Weights of a small transformer language model: learned positions, 688M tokens.
Each number is 500 + 40 x the weight over its row's rms, rounded and kept within 0 to 999. Layers, rows and columns count from 0. Numbers have three digits each. The size before them is the row's rms in percent of the matrix's.

# o: layer 9 attention output (transposed), 256x256, rms 0.123, rows 1-12,33-44,65-76,97-107,129-139,161-171,192-203,224-235, columns 0-127
# v: layer 9 attention value, 32x256, rms 0.0873, rows 1-12, columns 0-127
o192 121:460516553531455527435428563542500537475483437531543484496470495506502448522452515550579529490465487517474493532445508487530497496447517485463509537498533543519491443463473502471490527535522521527524522485521485518557503542511493478467592451493469515568452465491526509504548379456485527499488536520509464543538466477498482525503570525441486504566490571497552472487601608477533488557508
o224 092:531512516527485533501429522480503545533548484461543510481496502450453428480550495473382533505576483474532480485483505509488516543510406509491501496334480538464543555494526471472532568472520535492530484473524436559549476500517503525510519497504462425502483457466497476479473539475565514485497572521584497462451489510514525380496518476453475493537482509464484470487567481514569505578505
v1 099:507529534508482455451510510521475547486505489498517604451499544536535524495587448427406505528462492412560518532542490510560433521498509525474486534494518516499467524522503568474513556526534537494514582555500493494554494509462513437538561495447561442487501526520530452520504477501520531551460541498498497491491461516501552496489354454479504459423532531540550544474488539469526475548502
o1 130:507568501434453548535499513534424492534465530511430456465482542487510520496505537535531511444488479498473520528509474605529479552533500495468527530460479464462471471551447537455477500488536480440487475455436540538554528456500531610535538441430466562517473514586464546418500487509442569446419562550589460482454488479447525399441468513490529461475520490562436539520485575515514495545520
o33 101:508444571536486397437539497500501432461540429497506540561533523522456588427466423468574461540553491512471542499499496522474535432474553423489488475490528538477556469426523503564513494441620539517604585491538477563438508485554494503489566495511522484559508580425420433498543470465457476535444434489497528486541445522499496512493448532483491462453445525532439459492463527433465535513475
o65 095:509538523528485542472485622497567520478532537537421499530465525502517502497479520485544481553457577523543520433502497446461428543539418547512554499561505442512464533521500435516496461497464528514499444516523558424484506516579428531487459481547510498472481450512458471547504468495537459461532416431507489469477534562454550474499553529510472526542579431497535500539469439527525506555518
o97 087:474407427503449537539468509422499473502523492494514466494525506499501456517512525494482478511472515485465490536476368499449461433546465535474426549500408447548582440500446489475562517538484476526508535463517473500552594510512490547499426539502516534510495545521512537463517480496552564493497540472517510504524493486443496518516520508513510435540517501531507458519553486458485450473446
o129 103:534462478504621459461485435456469576554555501495554546531476497535459471539508463462404494499476478523546491518399503477477511498505521549470539528514519561533478547500506465519477578487538514575467477504489490449464479521487508444474548473517510486485485506435515546544466561517612548510502482511531503595547520534523434484531512496469461544494518489418552494499529515491554499481515
o161 073:522445481515540489498453440439532536417441469511553529575476440535530510560440496497442534493562464486482500556453520464531521424414544500526506506479540520510484536440576530519498535488455535531464519496521453520505445488492502457463481544504475549487528440492527456512409544564467453469555528486529501514491516512519473523506530539436453486529505472471522465449486455502506549577511
o193 125:496533520498433620589524533499509424469490504498487425483520480455548455442520553532557478488499502510464484410542495489460516520508459435510433444493498455478542472480441498466496469555419507436512513502601525486494530521477529512511458562523481487485483501520548488522558455457566446505507518548413478450513536419503525490466546515560584501510472516526447596551455471505450531377528
o225 095:424506501520472563486470509599513492528439547497483480403535486488465516503564479487552560490516504511474457500551587519574541552519493514553507496535471521511526451498547484439528464509483463429454476463424474473528493552442541538475510496468490506515545456549516530527493478527456468504529510438478550493457469487581522524515526481522465484557447593499540429538503505553498493465501
v2 098:546531563459485480492524521577474564457477478474430505530484503473534539550541476468461491517535481516489465568446414492521488544524578514470499523485514466510468469450522478464524582505484442485544515468480576464524574486478564518516535540419526465474524448536440456508548555453495494513461565575483520566461497498455487503545563522460485505495480489456491450525475475415507523548522
o2 105:455517485551458492497534439575519520550443512491530466499452532477490515501504496522573486555481476500562564506501461457566456566479506434534545439494512546501528499459495539466544541534555459444461522539532467507459556493576492428539427549606534441518525527482441494487461437526417480557514528489492475481523490502513615533537440481568492490524445469518539590517481519541546466442487
o34 083:463539498437536436536458572448485463519537492478528486487530415454531434480504523500393525500498557488525448475505553416469481466428518568522393609497488518504477463483506553537464477503487453544503494489504583496523518481400467526491494494480518578507456494541492474484523617526618477472501504552557520458503528470525454475470556534444531598501501562508485439503511509482472480587471
o66 082:442511527523511437495395518500557507498560486545491478509548489503561506471459541472507510487473497427502486438470510499562488532581506486540482482566533484497453547468470498412531501507435497484484430456522506537567493526485501539502560479532452464484594514497532535440521523483435488510503482506426462433495586495391534459587501502465463461520536501505443488512604531514482523453462
o98 110:524507524521411393515459459427484472440459551539514505554458476567515452433521532528465497511566520516523481471508539539500531518484472531439495529558576480483557487483472486541458484518478510454454527632476493516483473499573562430464513520539549633524448475483523502524505474494578512505474398471540543480534496486506480517479507519511555504512517476453504569493498521486456467445462
o130 086:560491493505509572562571528476519525437547523515490467482499447506455459450474544479448508467495511529437442523556528462445474451519497545441532556517500504545536474568480420543505467476517489589541519426410440424465522521464532541453508506358436556492486495522500572525532496502493551486511417469540474542519501526449464516464509445506535507497458561511490410452530491491437553556484
o162 077:533497489437537556498553494443512481499514457508471523522621484462476482546537437521514548490507488466476501550478477509463515459533482508482460460429496502566489502552484490505486486428517519547486552466473544464475509433540484511502544468469517465508453470529523512594519480504492535410483540475507556539493428466557501349479535513448474459466444566522540400480479470541446506538530
o194 115:457476460516506457461404497501477526607481514490556521496491542551537507468470539501551460526467489502517521497510565557533534567481473461481505414476502516399518497410529508478455460541459486436529442589552495620527434573505482528513456493585524536541514554503503468436456498521524478545476565499484454386479507467513532518509476542527512471538560446524476494535474522531547463475542
o226 075:505437482523477480515516481505476535477459496475495519513499608496416552518563467493506444506509488578529597503470452509474505495467469471571501521555464554488486530494529528530583528546565571514486489491514477488521471441508510461521445505545477481458517486475547508504493478457542554501575479474504544539503495589516500521508469496562484470436526449436519592510441534507617482479495
v3 099:374502530562500499530458519463529566476530453459418479480489468419463494500563550495531447469458502486444573570492470470504534522529414467408531518508469551462527564506587596499453460472529555444500455496447568492485515484451489562561508504501535463510504483542562388494528507489513447504485488469485480509470511553506494471493499489492541528461484458513481557478457420537558541551529
o3 112:463475560498565434484560523440517531523550497519517565482482545509531518519470507440497495463471587524527476485534562543454553507520492440475482447485462487431588523485486442484510462484440510462474500443495563544524546464532492458516450468454589569464477482523541470420529545480511536421536496499539431496468533523457451520526562565458543500553522567392523481483481497447484430558492
o35 087:495411471558473459594568439538510411521450542520511518428430455497445531463504489503492547560577391515514517496502474571559526515548559502500509509515477453597500442614572496503549552518499510543496449539468482491432468454480516440534471488475509445513446523509470528527520517450520501446502514506483549525523485547498539453539448425511504485533478487514439487502595512516487485508505
o67 083:544602516436499505558488472514504515481524612489519456498566538559488504477464536535576409487501463432483557434486506459520470472478575471543437508527488521513507505525466515434546528512582483416477512465505447530479466514533508538449514475424554589582506465563437450540509461474561483515523515501436510550477484535523467551438467426449471579512525566463452506491439538534476537519548
o99 075:448521531441462471459450516490511591477479505497467512520593439452518443423450499507504493508460578540471514576481449472447552450517412523500521538580515482469518506437533498499516476515489456435514529465488484492532467392442445484459441511579559552505528438484597509496540400506496553536488507437491472478493482491504495433514504481473509500382533498482511463507493509524505444450487
o131 103:432466426481478476452415517498525435532433435492476431476472487472496461514475480527486510466517523512533494482509510458514464487490479518488489526497433522510420493498532497515469501524506458532500573574483474445588534562520533567542548517550405448517511523466494550601488523540466485541451505490513636475492477501533532524500470491604453471512481450530521553560502504558561572522455
o163 098:559490461523508589462504506554447444454506499512473467528493511515484550517503525444412488514512495533533499501473487504501428496477492513528519532505491567511442481505468500534535568485527457528499486512537449421475510620522543555492585557515365434482479560510427529491454558509446474555505519532506482456475473514485523606517544519533439459498544471549514488559532543456564566506509
o195 141:571504531519511444491524466484485564488527566488561536533525526519528485519535482519506470550446489497481452529490503492476537498477504542547466452486593442486552506483425481472518458511483550500516432453522510565476468413530480442429452459559623550510557458456562509490518448506512524494518511489488453588538518445466492488444528483472551506524513548501518488401500482440447482411498
o227 091:518553494519470571483496507466454513462545420524540581544509526501476484504505543510533613482486437456432443413478519548525485488488516514466471489467488490481515496529545510534420445483485521586506502514424545520491518534478496443499521500472500527433486510526499485483487553463525496443494403478582472422532544462529497362493476579445511487441473479528523506476536486492471374478570
v4 101:504499541507449492511523495459493494559443566543511437464449509380423500477464524467481474573537507446438469473430498456485520540445488526458504495564490553481461500542508447562500450512499546450445476448372535446480484459471527456515493499479434502513537486532473691458527448485485500513409467533516528453495487487486457500438546489440516431484538459478452544548537499475533546532501
o4 124:528510497449492478576510483489377493496444450564537508445487529469445524556426461466501578499529458505547462520559458520504525491513547446439476503476496563482526526529510494516414506465526499555479457480526514454514463555487519521476470505551561521535499556467555446450450537506540452572497496494495538494462519483470463501475462456503510565524475496492447474499514457471444482429515
o36 100:548452463498566438500515486539576501461536508498448483540443459494479531468568531460447471587489510536486474533521496447473451479457503467614507486452507446573406481504561530513534468581477493463517468519465401589552522487531434559548514453460500520449521513512455453546500497538428508441551521473535407468502491459536469498519469492450388479595482496508476515498471446500545504552452
o68 086:540419517578460496503486490552488474479538596462482514527495498501562550561515523450510498488470477424512467501492565541513448552488462490510589526549467532424583563406470492470492504539452490480542481504421567452582473491529463479435491534489505467530538492486523485505567562459509511461414508454500468530498468526449551486509524537448549478479467445513497471492537488555541482534480
o100 096:485549564490513530464461540440521517498479444553520486421550505526484517549455538546471470502484443438551516515468440436434495472533471491502482477527487482518574466516425514459573528462527491462472473503533492554524517496453505491518467461533514441502484472567511493463506492494456534462486574465438509547506461522457447607523508519467477529552578582514458498557538536448526558441506
o132 092:465484438486512538476488500517466504510490509422490460521517479515570451419518486543528525508496516561464496466472482478511465465532439541503504527514510493536445433517490485498522530477465490560505560513475497513411531477507517451497547443465398474550551484501448589466492465521540538501501438448546507509547532489505496432482534579539482477441496507517511537480496547458481470564495
o164 094:399497529492500557486524515523556512493534528490477492529533493525529375445493517542573491466492574491459466472541483544536570518558440511418445464492490490491474468532534533487490516488482490468515554540582499511504546498487560498504489502482476478435438429518474491531483473511545485463494429556459568521497499446552494398551493534485472468460480486520532481507441518536483460512482
o196 127:552530521513527416465523490450521499559477484532492544494467492499491609601475506459444505456496425533595549519500544474524493510461586486532496475472496499504542548530486519507518511501551520501475486497526549475537508476496473557509477575515625536486496545512555442545520521527513455539562555479498476543452492536516537583498478438522517560530514500488504465473501462569512519504561
o228 085:474570488479464504444462556514494540537483461479546534544495570476480439486473406557550476519491545519449576501478481500506511508504556543470492549525544533571560530410494509547477496518525534546486499409535513479451510521467486453469498519581496541548503507490545575469514443399623523539529544585487511458477480503507549553458463434605608472477510506475519512508523534434486470441505
v5 099:516474512488470537520523515505508526486425430515468465447542445496471448521410483462488485519530491518450467516469473524597439561518533588517475530469502524507501452473444526493496500492421492510454550460507504555441524468510400483452547487457484513459472510544483508453467396484515501471473493498526543474526539517507503502484489541394498470440526495527561449512544557529563456509519
o5 123:493510559461554436545459494512501445464471529480474527520533505494527466567531429523532483499552447557473535482481472551469525526423494471535489435517520517459482500465601432563483473505538523518445501469479525557505465526511485491501510542460467507537554554492516544587571504487509391576566466452408514507475477514498478452559473437497544538514533499478494526563492450504496563447539
o37 089:558562521534446522560520520500504467505471495480483479498503506529500544476544530562445526521456476508417501527473505523429448538534500534490507529485502474492545498531445445461492441483483477535555452542470517482465566503530574459455426576430502550482475505490504480387402478472476557456443541519458497474543477529479470515450471504515479557487562514521493483560462485537499446512528
o69 094:463444487450527428446554509511496518535547493593503533477520471519503441516503535521499446477509602534481552518518488442509486472547531528583532566543503517476491601542495506485540527485501534470422533482459482547529463519501516537469437451505517472535476530520517529395504516534631509489524549383584533512486524446472539433490482493534507449408457529481526565491483487461551537506497
o101 095:485483509548539470501579491492509475528494501507540464486453582460475477566526488511519482488543541454569507541486510535493498498426467499473486560516506546457490545527475550495451458567470499542458498556536577541479547501500501456477510512467515454449596520463448483495463486502536468547540453494491573447492506471554503516548557503500555459490433470500522498494528554519447454503461
o133 100:542453490542485491489438478506536509487473513462537477539506495527430550441494515470506511491411487438554477457530525483584515523545479492453481434491456513578554436531486546508539539519479430506570457482518422459490453478458445490510584544564489497413470455519524487537491535533460453523499471544499445473518537497571523601514490562502492465564486519523475457429528542428492466581465
o165 086:526529461488494537444456520485508561470476516498532471523491469538496573442512514465461448487446465462502500493544533478532538475477482465489518507493544522503524505446401548485527517426508516434600482531479469473473529512505513528522507548479485524561466488585464495473463498530530575495426517599599530525524477516495517536418548531501460546535483575480485496468531501517532469462533
o197 120:452516486499527487533540501462485469541537507516448524447459483456537488502466544476553558504592514568494520511456509450419484449422512467494536513506485503446456506473499392490398464561510543473427507498517558522538531527508542578508424450542508491562469522425493524497533452425578497483550489489508450535440518485445490407556487461485527528456550377483455523538531467531461505516494
o229 084:475481481492494467456498478473440473540563490511502511516456542499507452538489484422486529522547468479565496472480567498510543519593484605540472486512562480565417453490609545492547508460523509543442491474502484474511503508454497455539521403509555513495528463475483498577543550546541471460446435471462446535467535525478486405476480476478407447553521484473594506443370440465493522472462
v6 099:403523525498517536512506532476520527567539506501448457589437524488528554517420546515496516499503477438510474522542480471563508524518497452548502504544482456481476553473443524487410433516459425478508497459533525482510468472508531525485535474507533507497424465427449484513517524436475502469530544498490532481550527534465470477494511465550480552451611535478501571510577541451535484490502
o6 104:469532509461503421481625468507466527564530469429473496456529450478551453521495530464434497470573496494456498563458481493502471491545471510506505571608510522529502537538506473451500498479389522508453511489556542488448501549498473470455481558534486515420477487528580507461465500462444448490415485445473500503541429498437506536560488528549514467528497526542503480421441501561456415475477
o38 101:516510481514531486533533486488474533458484487584498457547473462480507472493616517503472482444455548503470428549500478523489508461484502427435484453508439476452527548467511427450500457508601490505484467472487549469468468494526449487488518517536492483539586498516510486551506477480469582414489586577501508479462461557477544536409468430482514476519498559472493415546561494432496520504517
o70 087:569447504499526508487528589425449507446460520577450508522570545554481490484571474494521515609521495498508474484497503440458518544480493491557530537527484485504507477597434501506540530480534519469466499436494423503512475563517484544506568539574459455465460564545466514473458502527520510498511492467607521449520518531456498574497505440480466468490482514471462500529475469483577425546545
o102 069:512461481495479530489542466507489553571551547490546513453521512453453637555433517530562524523503439449553477508516506587511541478506540498488506531514496541493490485492557481524523554454502522469447491483508480485534519593515537466489534505573491498589489476508483461460474501530413481433479517504468499476468595507448481501478450589551511502512511451516552492541565492570505460515527
o134 099:470447465499484595502387527487530435439513573483519478515475453499519536441473505533477497515505466548487577482508509496526549462451511513566489484425487420496497415396509575534461489524546470459513470522473447513524508462473514547467493467453431560550444470483444514563541552487529420568547476523540520494486540460526551546480502543421481533543513413490518551480518556454535553470501
o166 102:473485506522511545489410547520545440494449483532481527525469499545503435498477509519612498479466479520504533463519537510504485500493480539483493483433537537523517464462503553482546517488515539509540475561456513512563497452499566495527441475464526514560523509493501528475587402521559544501533428513441427474461508455532553263504524455492502592437494468540554546516489458527469538492459
o198 133:493557504474462405468564405549496549582490477480493496386534505515474496501533485488448525536495517501528470516463438509488434531572534483457503532552535546460507569594494473495561559490489551508495548506536563507474523486505440492523507519483559485419496502520506477458433474517524573465468548477498538568508457495539469555513521488571504388484456542505457418490505470500496474533509
o230 077:536497562550541522545550474482463496494501515431552474514500576457512554497429468438552443414505501458491539432495534473494465531516508543475514455453542576481431524510531480535482457536437420549499503460501496488531470534445482481499456487526601500485566488466528484531528497516391463464472451448506502565532499508498426550552496540441540496514509532453481506426463538549462504569525
v7 096:400443446447451471493477474535525512445561498513558498462480514585520655474559570513473536563446550466471492467476464575494547456489508447527540492516542603517527495496562504496484526551524442478471508446533481562520458478519461437472575470615504528484480518576532520541540528498490513512499476510482498535429482404471532565520586475487554480502590533484544498520504485493534535458472
o7 110:535456495512417513524477514497531485516475469486503502498558536517514540554547470518483445451513565458491468520564521507537625534437469554520515463471537392524557495503547471482561438469425513438517475484548474477473513527523465467502480523547463475438510478458463490496519506530431424437480486471390500430600499560554461631460551461461419410513510507487475459492535526525598493540496
o39 101:521486485477463495496459490471492508602523392502528519508498540516511488451569359545506593497467492466500521499544538490536430516541539475518504450463447517438522530605429497508456529526521532540546497496546492496537534422547548507496477473458541510586563552490481502504517508519579515514501533472509534443519537509550484496517494473524544446538475509501523438526495521407492525527523
o71 096:469475548435427440533563457488463562489458482574449440532538491551512539583505540477539456482561508527542533524500450530478480426462497536445522510537566511574474560493494522490513520490448479493466548346447566502450478546479553470487462541524527529475442477588485478523491498509405463428486499447577474564456476522426573469507531513528482516560526455494490492497470475467555490484493
o103 086:587547521534555501464516530570500512451518463491458476484587511486440510507541519544409507559482473498522548480478478467469542521517454479504548493472496542532522510460498454537505432515553463473495474529473470542504493499472482472485472464560449407531452548480528514404488503502443498564504553483493486535496431448460407604491451540503487526498504485521446564531539489553560472475531
o135 101:448510497517531471516470503533542458477480490458462501491398501500528424493441551482522520505494491553492448516479570483486422561542490486492412608501476600497428470508475530490471522533517506594546514556497477516472473472464425572527509518499480486506521509559519520486491511472529534530488503566423476534501490447556466383524490438534493565446507591513518558493451442537428502535440
o167 096:479554463498574500475511535498537473500485589534477471501499503421477427458471523492549488492528484572422467499488505451518467485542496475488421543481443475485479487478508461538449599447480508523504515529464589492554497474514501567478566522470470525495507475462487497501441497461527538521469445537542453539436491450518517448507464467498545534380441533532496596490457504510391542481530
o199 118:562508513481510583507531496483460522449573498507534524530556451527458583545459533501434447532503516453534520508491452534514600454487583489522513399537496472501555461539507500504504450484501490447496454497516478474523533506489533444522499415467528503482491466513492500539504456529447457469553509438567581429474535561402497503453482590462493484548510492474471475505581573466527517496576
o231 085:465479520536554522504486517467498492495511531543536552526469467499477464513500466469502505479557504463506544518521496471424505507449442515534560478484505443542495508426586578513539498505525474500410580529506484470504541552493537490516500460493539493486520483424504520545504473525575522550555471490471472529526530606559531566531505542527550493548528446499526450473514473535503483457446
v8 097:480491465483508488479478456513546454512489507437530482538436500471512489461561480627549499529470474525430435456576544527508467492563432530563413403490484437482498399519570509514545526455464507506518499485624464477505493528509492478460494537485473510482506607539518484467482501522496538485484430540515457426498497523504422482488583506441526573461461469531507526520487510552466512519479
o8 108:450497542529475521579507489524508516470471522535492494425445465465491598543477534510452559534468495511478546537502559490457457494500519498493459482477454494555450522506494511512510452495528574522485552533538403459579555509544458490526578479598480489488489481607487508477475551526456455453489436504487457508448497523533511386432495495348547538495546511518521519467478509563533448519519
o40 088:529503507466574481438495434418487502513527514550450515564549523499521519496522508508448522522455507498533523452545491533501434436517517466565565504543439536439565524514492560482535562407514496478560439533425428457425443451481514441465527441532495491484455443461471478549550529510436560582533571510543507555585538491477451499549534454530527498494518580530491457518561485452576550482528
o72 105:542489456453515543492469471541472462508480550482459530525484448467477475526480487467575550497523479499444504477438510503481482490513514510418411537461450447504506488454438497444541560491495495500460499463470474515509500476568471498475535533488472517545513449509589482502446501511500501434520469457525484524486467511475606433412524417459512545489508501523443469526457540515488499532524
o104 076:534500537489489527515603533485509479457443517516480508462444504431513453469487520527562517471498558495559475556505591526577573442487532551547527568567502450486478568571537495544415531534517537528420492442560568484454551518480511523548519466437479474501569497482463518471518502471415484503531472522548559468396531531474492537501553558500458466521437470494544547426523500503484456462499
o136 103:550499454539478395514459488516509467520537420482583510520518551525470478422540573535474473542488522517517495464525462491539531592520471539518515453494575517520508494435567468494476468525480498528508503505562565541475424583490579505468419483458495507524455535459485524523523456505529539529475497468514485445514495501506495597568477533570447468565509469377511489522512549456433501469477
o168 089:500573484531508485446530573469560477536559504529531538531578517489502496489477448492527455502589458503528456505490463506441568504479462471473537495483564602499485502493472540507465436461519461429498493512478556532453526488513544434545498459549515451548544524467489512481484465458449490538510587457490532495520506451418524549585513537538473499468518463525411496563509475461459546479558
o200 109:484476540453505543522479575538459582478445558496473447498526421556502463543493497417486477458490490485514518514512553495532540473464515470487471548533453498499498505503453419513468520557516521529504521471465468487548557435483436567495568538494545545461497478509528510505537529487584442500518516580505527517454509537510508432356478500533497521472498526542556512426526499516579442537486
o232 086:511464538532468463499468460446443551483532503443457518440442526455460524607520433459511563437450517468432519488450401506539510485530471531534528476468508481483517509556474516465570466582462487534490556501523510488532540511417440530511438545481545505418548472524489502514483487539583503434469499471463488526533473462530496441529459499504495460508499545512445549526483453542512509484497
v9 100:532399462580484513518474468503463494491430488541505462552467512497444463485505487558482482561553492398469438535536503496487545478481507536388514469482486462507522488395495435495520475440514583478537485569490457402502569505487472538486560503442546546521519421406469517475544494421475536451483501505487548499497548514461578522525499473428490468434570510522516485439519434477479516518443
o9 124:438467567542434519473481471516540433495527440442478503507534537497508500552544504469470520437520448498445481481490491453538421520452447483459492575534462475504498507474546498478524497484386492491472518532478546537490518428515462476451504543512485484477462505503516461394428499440615497522498548571454491507500464471586480507541506553567611531485427528488481490532451432564477470491536
o41 104:494409352517510433508504548459408552465516521562495521551471557512446482453499483518527569477499480507505550478505516553440486518499530496506550491435512481545438532457520471514532463495518516516448544496486459450571499469550491553521538454470532444489420494527510541511581477498521516520522522465521527471464499517451492401490493429431497486487548535503485544502526510544506528507476
o73 098:496574493496471510477405458456457500546462433463488517470535479536535532535464501498459491495481553396455472451513463558516513458484459533488530447509539543482509537475520451450479528526500505486549456497466473392513473504546580412498489459515405397517532461507515536548442577528490543494532482447494500527555459478513506486499477567488479404489588532502492492504477519436445489485499
o105 077:519575582510581563529536495485536500494517437456501468500529521504557457532519471529502479481456507503506558477555477519537465561545418507459486543502485481466590462519450539499518464541473525482479458450531527529446487528487475533515497486475504457480479519491485504428449538515473496540448564490470474461502451473519558561523525446525475434561489549510429450491519459400503454493558
o137 109:509530490509585447640483494557539538506500544499556498438507471504521506515497478528498485574494534540511501495504462449501527526581559486490522531486516517480473422620494499540511491479532461495469532485501481486466591594454441504543443520453570608525510526462445495578577469477572479465465466465542484473461509500509451462481491500449497573534506422505516526398434556506523523522434
o169 086:549535529469476472488541489542520541578502592549478520520517463421519505454486516473504482568470613608579476535538546501517542478537572500576423408468477488472507464507496499543492535573508494477520509463580485498505471550477466491568512495566537518545549495503517464572482462470536466507517449471501505553547593522420430548482530533448541505538549504504474589491535494509508509503533
o201 133:483486492437507478422525503420484452470502433534488483528491553529472499468495564512463483424485403472500521574475505511465423502514409502546477516508519511536484572481513520503474529434504511503493466483484530550446449477498593492467534479524463432421503512525545508457443532560417503507483521534428475547522471472537584496523505492585427521490443497462525461571526544445487505496532
o233 089:477482598504445529463524530529534489468501504483517441497483448509472494559555477404562500475593457476527500471434531441495576492358519528508509504552496479421498510495421540442412462557525500532500503532494510607546488468511527494425522485506485472525560556503485521413443488572511424531525489540527477509496471502464499474437462453606457525461461548498497470537583522506484448441481
v10 107:461498503535520508490479527512478548521452576484532487512555544480461476496595536545462463458533464588496525500527478515458514442510511505511462527544542532477506494477495508501588498492518550451496602491521449437544431443573456460432535512479503505487508553452469454358484493406527474555501472474496519449496476505525468544500436557556474504526551498554484488512491394476559485532485
o10 121:445525556547495464472503503514468516490450470588518435478488454496467484420432499482560489458480468434534486514486531530533469602495575476425509519458510453548356505443479570503481481474565559467469462527445526414476456461550592522545498461469526498478490610494504445543517428553468541490493505546483533501432522523457482499539562490494490506452463533481575541551504514528468465555469
o42 103:493445465487489549449511475526569482526553476499531468579517494539447505611498515514485476524477409543506495555481541440513512521505507469508456477541532646543571477555511461482511522501472484580464531463510531557492552496491488485519486474560484496484558540485507535501452470502505542464509440557582553533576462549561537401448518516469531460535480500507407423506463561540541520443534
o74 095:498506519538473545520537568495521521511471496458400537498521506493476457519495577515485549476498504453491492489513498494529463491551390558565504529546513488465522484531483512478474523505636455435521464456529499527584459496491434545540474486486520463520468450498499535493546479517527511533518531479494458456474428482456439571459523499595471425540505558541510440507434470484556456439551
o106 104:502554475484461494480489476523468483514513552530475586564451473504524562490513457481547526490507398558520495435511544494493550454493571552522537520481558544530426590507463469514508485488463513475512459472479510474517521530519527517455588490552470471548434446522567493508505508527491464530523519474510479526537513547502511533458443518493468566561472503448478505523437478522455563576537
o138 102:486472510448482481582554505442456523500521527428588592504547521537498492497531499504501482526523567537445518454505527494458574400505448547488513480548564506485542471494559487522511513496480512488493548431522481543521523493500481525408486516497501570493521392511527527470479518453494445503559497499496480512472505447523506489453494456524518469500554450486492505453510428463498502492486
o170 075:509506466451558522484475452500530491532513458387536496512498499515500533530507516486505507494576680450520483517518553551497516519500566530553485481562535492420575480542518498561571534443465470480589507519558528527477598509485463483563503502528502495518551473455454532486463514483503470522459475519489473474548519494485568503591544498448543492526512457510543565462498472469432531503538
o202 127:509526496499523504521436535548492486483481460607403435496467477523533512484487501506521520510418424508516499505486455501502434508502491427511508495401396461485441494445450407478408510559465458527471426542411482525498488490458520514525485517485475516502449565497517497525553545540592537471543563498537495534456507529504503481531502477491457596495500491484447457539492596560515506487451
o234 088:535489480513490500509474467470455460396504551520503410458438539417526480491516468489472527496467479487465498545508452492535427520470477443484519504466411421544501534449528608509501480534470552531464474589486524421473459501507555434497535494433526463513474467540514449574489521483400531460475494429426470461488509509540514562506479582484549506470466475461565580483575521484479508500562
v11 095:506483474540521537499470549504488496457515567583528481597472478435470506519531492488500476503498527528447558542452531565499579498466521573449493536467498476570493525533517532483435415558470475503473531528480505525475464498430545501483561480571474551493514475548508486471431494509479467524526480492479491495511518445511495484489420493535507499535488480437518532480546502514500548444498
o11 107:517541436533516507447511481482491464516457566472477517494511536545576553564518446484500484498512507433477501510555493557530533516514498519518497509426525588466501449494485519464467473497490528531463463528447439427439508534521512560449422553526413559496523563508547440481558496494414528495491429524495535625519469459485481479545487460467533525467537514489547498497526593548549469512529
o43 102:490481510494524525403527550578553527476514498505515490531530471443439484410429516524457554433491553551504505497449444526460465462500544590482445515522499441489470561540546509489593480595474475435474513480533481469501456462513534492484504525470522480469473441414450502505508482496532509483538495443518372555469498520521487487509472530507467498540503529600495449519540397562454525463467
o75 094:524515434511452460478474516520440475540482536530544548497376390560534459455451526427575547546508461555556475461455532463488470573554545526496473463492488490441529455535404445532467490502484467580590450509537500536586480549495522478454515506514483471530474512492530540522529423527560531479504525472418532511550477518455435472462507583507493503506442481500505470537524499534539439572515
o107 101:486477532561445507540459524479527526504466534464437487522523464460552458485449557493517466513451595482446508479482483458556491504485452475540449490482446523467550439439493453480407561517549485504465533485498499461564534502478497584484483527545566567492495509516554522483470488528436473577471494498509442496489535458433494546522447460485497495408514530518461518487518536463522440451460
o139 098:495478494487450456500497413492461595551558431470496443456452545531501448504493507603497470460487483492529508524487521513529515512466445508483500501567482509511495486503475491481537484460454523499525526488572547506545530427504436504592511477484494430531492488520465517513428561491453501546514567559466537407475497546579540534454546468543494477513477455456494657437464490405451544483494
o171 082:564483526434500495598528442420520492478522429516503516461578467525471503498533536504494472460505445474567415506517504483469518511482520500459501553566486469559452547479449510523585541469496499496561521454457517562469463472500426421583518482471526465455449531511466501502583585483536491487528505558456495467532481528484505487473544472473523525499561493454515596426437488492532457471484
o203 119:475494530511538470461543563548538451476460489470526585487453549470531522486510500476493478529529499551450552452516487505529414426519478491551536509416518520498483480498563513530421583506507495512440505525487482493452486602564506535517461514483547568468564471465501500476530444488515518452424463447630514520502546443513443486532513484498461547543496526540502376542490506518522501543494
o235 088:484623537482513483547477511466431460500516558562507477528575547427452514560548449417495571560463448478462553515514500459500535530550525468486573446492485457498524534503533528490444472534559520443471503541490542489450543501450562474436482466470499516524606537534530479493463513468502514452442490438515519510468497474489554509484454525519502495522534540464498441591511533487476545511519
v12 104:484448570546521481540485462481516530441457454572445554496554527484464556495510536389473500520457497560478550537462454521516518493455590392502557532512465509454450431515519446530501490515545464577508496521488432576492559522459474473432487489495496450537503455528539526538506506552510510531495492580546524431544497486470544454425521490494489488521447480511466501502557464459470513430508
o12 105:542490551456484467431441451549500517482544440498584482578478545441517508572542562478520513528459466497517541441440513479530482480469545540495482482501426458557495538526434520531541473455507491452540487543459523570464450558576528450474481503536489465526543515486492494455467493530484480488516511437526570441501501541490446473551464567466478505509502454442453538464561446449500433468473
o44 094:552526519562477517503462533461478486500475426552549551491425489530463522491549428452552511507516466471517479470535568521524516574458463445529504440443430509578514545510523485524506458490568539577429500526498481520518446512413492499464480457518603533575488462587519533554549488464445536545472548495488506504513495509531507540532574494455556508512503576518476486521445491404461523532523
o76 097:497542476448458567457551548518568488486455523538515412529537441518435490466482567547493468500479521451530531516527498526573471505496542504527459484556514471453440447515473417459528505505536457537493565456435440501466502559559445545564491490502497546479476510477429492478513507566549490514538432496498434524521499496457554387444539455499482540536533496513576569427424516476496475525386